Weights of a small transformer language model: tied embeddings, 394M tokens.
Each number is 128 + 24 x the weight over its row's rms, rounded and kept within 0 to 255. Layers, rows and columns count from 0. The size above them is the row's rms in percent of the matrix's.

# layer 9 MLP up, 1280x320, rms 0.128, rows 985-994, columns 160-319
size [102 101 105 100  96 103  96  96 107 100]
[[107 111 136 137 105  81 147 109 176 138  94 136 144  93 121 126 151 134 126 106  86 151 128 177 124 134 128 108 131 110  92 115 107 125 162 117 116  78 141 136 118 167 118 127 138 124 126  95 116 125 108 117 137 102 126 117 131  82 132 107 113 116 113  90 134 114 133 120 135 124 126 136 112 106 132 136 122 144 134 167 116 100  92 138 128 138 134 138 111 144  98  93 112 189 137 124 180 130 137 134 160  93 147 154 124 145 126 125 109 162 138 108 133 152 132 108 155 114 139  86 123 154 140 140 126 153 107 129 128 119 150 176 102 136 179 188  93 141 160 151 161 113 151 115 140  88 129 120 147 116 136 109 115 150 113 120  94 113 122 129]
 [105 100 114 110 163 118 117 111 139 146 133 109 153 127 137 106 104 111 146 126 106 116 153 158 146 117 114 103 143 125 112 151 122  99 154 124  98 116 160 112 137 155 130 110 132 155 135 158 129 168 174 104 166 120 149 128 105 145 125 124 177 138 126 158  93 116 120  91 163 121 155  94 140 118 108  87 110 106 110 135 136 161 112 147 134 100 142 157  91 136  94 141 148 166 137 127 116 149 141  72 105 173 186 164 121 156 168 123 135 135 159 114 144 140  77 139 134 109 141 107 112 151 102 148 101 134 108 135 144 125 152 170 135 102 122 139 121  87 147 120 125 143 126 153 113 129 123  96 120 147  71 155 106 126 104  76 135 140 170 159]
 [133 102  81 119  99 134 117 123 125 106 140 137 137 157 156 104 108 161 145 153 144 167 131 180 131 102 137  82 142 140 140 175 110 122 162 104 135  97  98 100 113 138 105 128 128 146 147 123 121 114 133  72 127 126 165 131 129 110 148 150 120 135 142 136 121 125 156 112 138 113 116  98 159 138 117 112 138 147 101 101 139 121 128 108 155 130 127  80 128  73 121 118 149 120 123 148 110 158 158 141 114  86 106 176 140 136  87 120  79 119 115 113  82 155 145 154 141 110 146 105 166 122 135 145 165 170 147 167  78  93 151 135  98 118 118 109 117 149 104 191 117 140 126 110 111 165 169 148 145 117 128 114 153  99 148 148  99 138 138 120]
 [142 132 126 106  97 165 117 157 138 138 145 168 163 112 116 169 113 152 113 150 132 112 133 150 105 110 122  93 122  98 139 137 150 115  88 163 104  85 140  94 171 195 114 146 131 158  87 135 111 144 128  97 127 133 136 126 149 126 101 125 114 167 119 166 159 127 108 106 167 134 159 141 124 133 130 139  49 188 147 115 118 142 147 112 114 118 160 113 130 149 145  84 116 163 118 126 106 110 139 119 105 155 117 144  87 150 126 125 134 130 114 151 137 102  89 160 124 105 144 127 107 135 106  98 122 127  78 160 131 114 139 106 137 110 102  98 156 137 122 131 109 136 144 138 184 126 138 136 114 111 140 131 128 148 108 187 142 133 153 169]
 [143 126 105 166 161 154 107 144 134 133 102 147 170 117 156 141 143  82 140 117 120 122 135 172 121  87 129 132 140 168  97 115 139 111 121 137 153 104 114 106 139 141 127 122 148  83 140 144 143  73 117  99 126 130 150 149  87 134  80 122 133 122 190 139  86 137  71 118 119 102 145  96 133 105 134 123 124 109 134 126 123 135 175 122 125 112 115 142 129 102 158 120 127 127 144 108 127 141 162 123  89 135 123 123 149 126 122 149 104 153 166 205 152 139 146  82 139 142 162 114 138 153 100 163 145 107 140 140 146 129 123 124 120 109 185 149 103  70 125 111  92 155  98 164 138 113 161  92 119 142 114 153 134 121 115  95  98 107 110 135]
 [ 93 147  66  91 133 125 128 156 136 135 133 130 159 151 112 158 104 123 102  98 145 164 158 103 141 115 129 131 135 143 144 125 149 123 176 111 100 153 118 147 145 103 138 115 134  95  95 186 144  91 124 139 146  98 146 105 126 111 188  93 116 144  93 111 185 133 152 110 159 127 146 150 141 112 111  98 116 105 137 110 169 166 128 108 135 161 141  98 123 140 119 137  96 164 114 119  90 139 154 157 133 113 168 166 124 176 101 141 123  78  88 112 157 147 141 143 142 146  99 143 134 148 139 128 123 126 126 128 123 133 128 174 124 139 155 106 109 106 130 119 134 117 115 130 123 147 119 145 145  99 121 151 131 109 138 132 115 168 120 113]
 [159 143 144 118 128 109 152 139 152 100 143 144 120 168  86 145 167 156 142 121 153 150 145 149 159 133 153 149 181 153 158 145 135 121 125 166 135 140 168  87 122  99  92 102 186  96 101 119 126 168 134 133  72 170 152 106 163 102 151 125 126 159 124 162 107 110 119 135 173 113 136 107 162 129 144 183 141 129 157 155 111 146 116 107 113 135 178 122 161  87 133 155 111 119 140 137 117 147 111 117  97 100 146 129 141 129 124 184 164 167 125 139 131 148 147 132 132 128 162 127  93 136 110 101 159 110 106 157 140 141 105 135 138 143 107 143  71 138 138 118  97 115 108 112 137 118 120  87 103 184  96  76 155 130 137  80 135 137 138 145]
 [ 90 115 136 144  92 129  88 169 147 203 138 150 152 114 140 160  85 143 153 116 103 152 106 153 181 137 142  92  69 114 122  40 116 132 128 157 103  64 155 130 134 130 120 140 123 166 113 135 121 132 118 168 132 131 152 127 177 119 100 107 120 131 134 124 117 159 156 123 116  99 141 113 128 121 105 134  99 154 122 166 196 140 153 120 134 104 116 143 161 115 109 112 161 100 165 121 144 134  97 122 140 180 127 116 127 137 112 135 127 110 143 159 129 141 130 169  93 164 107  78 160 140 123 127 161 159 132  98 137 124 145 142 151 165 100 113 121 139 120 140 155 131 146 161 117 128 121  92 141  87 113 160 118 107 119 101 155 131 133 106]
 [129 154 105 162 139 167 127 145 109 175 115  98 125 105 131 114 136 102 108 130 112  62 160 108 113 143 149 143 109 135 157 113 138 151 149 124 115 157  98 136  91 141  89 124 116  93 118 140 158 149 115 121 131 110 146 142  90 144 151  94  71  69 128 114 158 141 138 152 104  88 168  85 121 141 119  92 175 125 144 162 111 140 185  96 102 116 125 115 114  92 104 101 141 164 116 121 149 131 107 119 122 152  84 132 162 126 106 123 114 165 140 166 144 148 131 122 146 128 116 111 134 133 116 109 176 136 139  65 129 108 104 103  97 109 140 123 112 105 110 154 105 132 158 117 140 169 112 132 129 127 104 152 129 121  96 116 112  99 136 139]
 [122  84  92 139 144  92  90 161 118  93 162 126 130 169 122 159  96 132 113 138 152 122  82 184 124 108 136 104 106 121 142 137 116 132 121 118 168 117 112  66 109 131 113 134 185 119 124 168 107 137 125 120  97 140 111 133 114 133 122 110 122 119 160 119  93 121 114  93 162  96  79 117  95 114 125 150  92 120  91 152 165 111 163 155 137 130 162 160 141 132 104 158 102 147 113 110 118 177 151 131 138  66 121  86 165 135 126 131 129 197 123 136 133 127  90 143 124 105  96 135 157 168 154 143 107 133 119 150 121 148 126 152  97  90 163 142 152 141  94 106 192 126 133 108 114 118 145 103 129 152 129 150 115 133 134 120 142 111  85 114]]
# layer 9 MLP down (transposed), 1280x320, rms 0.107, rows 985-994, columns 160-319
size [ 99 103 105  94 105 103 100  92 109  94]
[[129 114 134 143 111 178 135 121 148 124 124 135  55 133 104 123 108 103 146 159  81 156 152 128 135 143 181 105 149 126 135 131 137 129 157 139 182 125 111 121 116 126 101 132 108  57 136  80 162 147 166 129 104 123 117 124 116 101 156  94 134 156 174 113 165 116 101 140  99 116 114  87 127  97 119 106 108 162 176 152 131 109 143 127 148 126  98 154 118 132  92 158 157 133 136 157 117 136 105 157  93 144 130 146 127  72 132 123 153 112 124 124 118 113 122 131 112 125 112 142 150 147 108 134 136 121 164 132 138 166  91  86 149 118  95 126 145 151 134 125  69 145 148  90 117 120 104 133 131 128 159 164 139 123 109 193 145 135  98 116]
 [127 123 120 104 100  93 118 124 133  88 118 119 183 125 113 131 128 149 110 110  68  87 148 106 105  97 107 158  93  78 148  70 113 155 146 142 117 137 149 105 135 107 130 138 131 156 167 134 123 123 115 123 151 133  88  97  98 134 115 126 135 142 126 141 115 126 129 149 138 131 160 154 150 139 146 129 142 145 125 160 113 165 136 110 114 162 115  90 151  98 139 160 105 147 101 134 141  82 131 126 108 143  95 125 165 152 139 150 141 122  98 101 134  71 149 109 125 133 182 117 130 192 157 167  81 169 175 118 125 130 148  82 143 107 135  81 134 124 114  93 126 109 167 142 113 152 129 157 130  96 136 142 100 130  88 125 125 147 115 137]
 [133 129  89 195 175  87 159 144 151 129 105 130 125 122 174 176 138 140 145 111 100 128 127 132 116 149 161 131  72 121 137 117 140 139 138 129 133 112 128 120 132 161 172 143 119 172 168 106 123 117 133 112 131 135 129 112 153 117 147 149 140 156 114 123 141 106 136 135  85  99 146 121 116 119 120 100 182  93 126 142 112 103 128 144 106 114 134 143 152 145  98  63 137 180 135  98 147 164  92 191 113 125  93 111 115 107 164  90 118 115 114 142  96 108 154 163 185  86  92 113 103 120  83 110 108  98 143  66 145 161 156 182 132 148  92 117 163 137 130 113  74 124 122 155 148 130 120 172 129 123 149 125 136 139 131 120 106 104 146 138]
 [109 156 121 140 119 123 135  82 110 112 110 117 159 118 122 112 145 160 137 163 104  67 149 134 137 120 154  90 134 118 113 100 125  84 131 115 133 160  95 119  60 119  78 144 106 115 148 129  86 153 128 150 158 149  98 133 127 151 114 148 121 105 164 136 138 112 108 128 104  86  99 119 107 166 144 138  87 131 129 114 129 121 114 111 148  89 143 188 156 122 132 138 115 125 136 166 169  98 102 157 151 109 139 106 120 108 127 144 140 126 136 140 147 144 170 127 132 155 112 163 138 151 119 108 119 131 162 182 178 133 134 106 153 127  85 151 122 127 138 143 136 168 118 126 101 174 111 149 168 168 116  90 137  63 154 133 115 160 152  94]
 [157 133 108 140 139 129 132 161 119 144 103 103  99 138 110  98  98 128 109  85 126 154 108  85 135 184 169 148  68  99 172 171 135 118 131  87 145 155 154 170  92 141 138 119 166 106 151  99 127  86 150 122  84  46 113  96 135 113 134 126 134 149 113 156 137 129 145 119 101 113 142 170  97 138 131 133 158 132 113 124 166 166 101 122 120 112 182 158 148 104 115 136 149 125 144 124 141  92 137 126 153 130 132  79  99 107 106  89 149 123 153 147 145 111 125  67 119 132 124  79 119 113 133 147 123  80 135  58 140 109 128  91 154  91 141 170 126 123 131 111 144 131 102  90 104 122 138 110 101 120 134 110 115 128 117 153 179 121 175 164]
 [133 125 156 130 119 124 115 141 100 113 141 114 124 132 124 127 137 138 113 121 154 124 158 115  86 165 114 124 148 110 158 115  72 116 129 102 147 147 115  87  78  96 131 130 142 131 154 128 109  88 129 152 102 147 133 101 127 105  90 121 126  74 133 122  70  81 127 121 134 140 109 146 119 152  82 134 134  78 116 123 155 124  99 107 114 102 110 142  96 114  80 112 139 101 119 122 138 131  97 103 148 107 170 153  88 141 124 122 116 161 156 152 101 142 136  88 221 112  94 108 107 143 121  89 103  43 160  50  87 142 145 116 117 100 102 149 132 112 101 151 125 132 130 109 171  80 105 157 124 120 155 140 158 137 144 158 111 122 123 121]
 [125 132 127 117 103 140 111 141 115 127 129 121 129 134 139 152 113 142 144 150 152 104 153 143 130 153 168  86 137 123  91 141 141 130 174 126 173 111 132 168 100 108 184 117 116 133 130 104 140 139 180 129 139  95 111 164 119 152 114 128 136 138 146  86 196  98 146 135 129 139 145 117 123 153 120 136 121 102 107 150 132 125 129 103 118 135 126 144 131 136 145  86 130 101 124 185 191 142 124  81 124 153 147  86  95 123 173 109 119 103  83 140 106 142  84 118 131 155 121 119  97 149 109 129 115 138 147 106 129  98 114 172  77 139 175 106 153 119 127 137 194 122 100 115 123  98 112 123 128 126 199 145 126 144 138 142 142  89 156 106]
 [168 131 161 125 148 124 152  92 109 135 104 115 129 108 137 149 132 134 138 131 130  98 165 112 102 147 129 138 110 130 174 136 135 111 143 111 122 130 141 140 107 170 148 165 168 133 114 108 119  73 141 150 112 146 150  97 134 196 182 139 125 130 133 135 124 112 100 157 187 147 107 130 127 197 116 113 103 140  83 130 154 153 138 116 134 159 127 135 133 111 130 101 125 186  85  93 109 137 101 119 136 120 133 142 128  98 128  99 112 134 165 121 151 128 101 145 141 108 170  96 144 138 148 136 116 104 142 113 184 110 133 124 148 119 110 165 139 132 159 131 116 168 111 110 132 129 164 122 172 167 114 133 138 137 150 136 123 124 132 106]
 [126 109 101 132 147 112 157 161 107 150 118 133 111 125 138 138 126 144 142  84 118 139 124 109 112 137 165 169 125 124 134 126 149 123 160 104 132 140 126 135 138 120 110 138 165 152  87 104 152 125 142 141  86 151 124 123 158 106  87 165 109 130 128 147 127 102 121  91 129 106 144 102  87 103 121 137 151 145 108 133 126 156 128 108 116 139 135 146 132 126 131 120 111 130 134 123 105 128 117 124 165 156  93 136 128 119 112 143 110 125  78  74 175 135 102 128 103 132 145 127 148 129 110 131 140 115 124  75 134  99  84  95 134 164 118 102  97 144 162  94 157 104 149  95 128 133 128 109  99 112 133 143 152 145 128 150 116  83 153  83]
 [111 104 126 175 159 120 152 132 129 121 144 115 101 123 147  99 139 127 135 138 157 139 150 136 143 136 115 153 117 116  89 132 139 109 135 144 114 140 153 123 167 141 154 109  71 124 181 159 110 112  98 125 113 152 123 112 151 137 103 127 116  93 101 109 139  87 133 177 150 133 109 152 139 143 113 167 170 126 125 117  85 151 131 105  96 144  80 125 151 110 150  84 162 149 113 131 135 132  73  70 121 130 111 101 113 159 166 114 114 106 135 130 116 129 143  90 128 156 154 138 117 154 133 127 120 105 107 131 108 135 162 126 154 175 115 108 115  99 184 116 114 124 159  94 100 136 122 185  93 123 102 151 130 118 164 138  77 123 119 151]]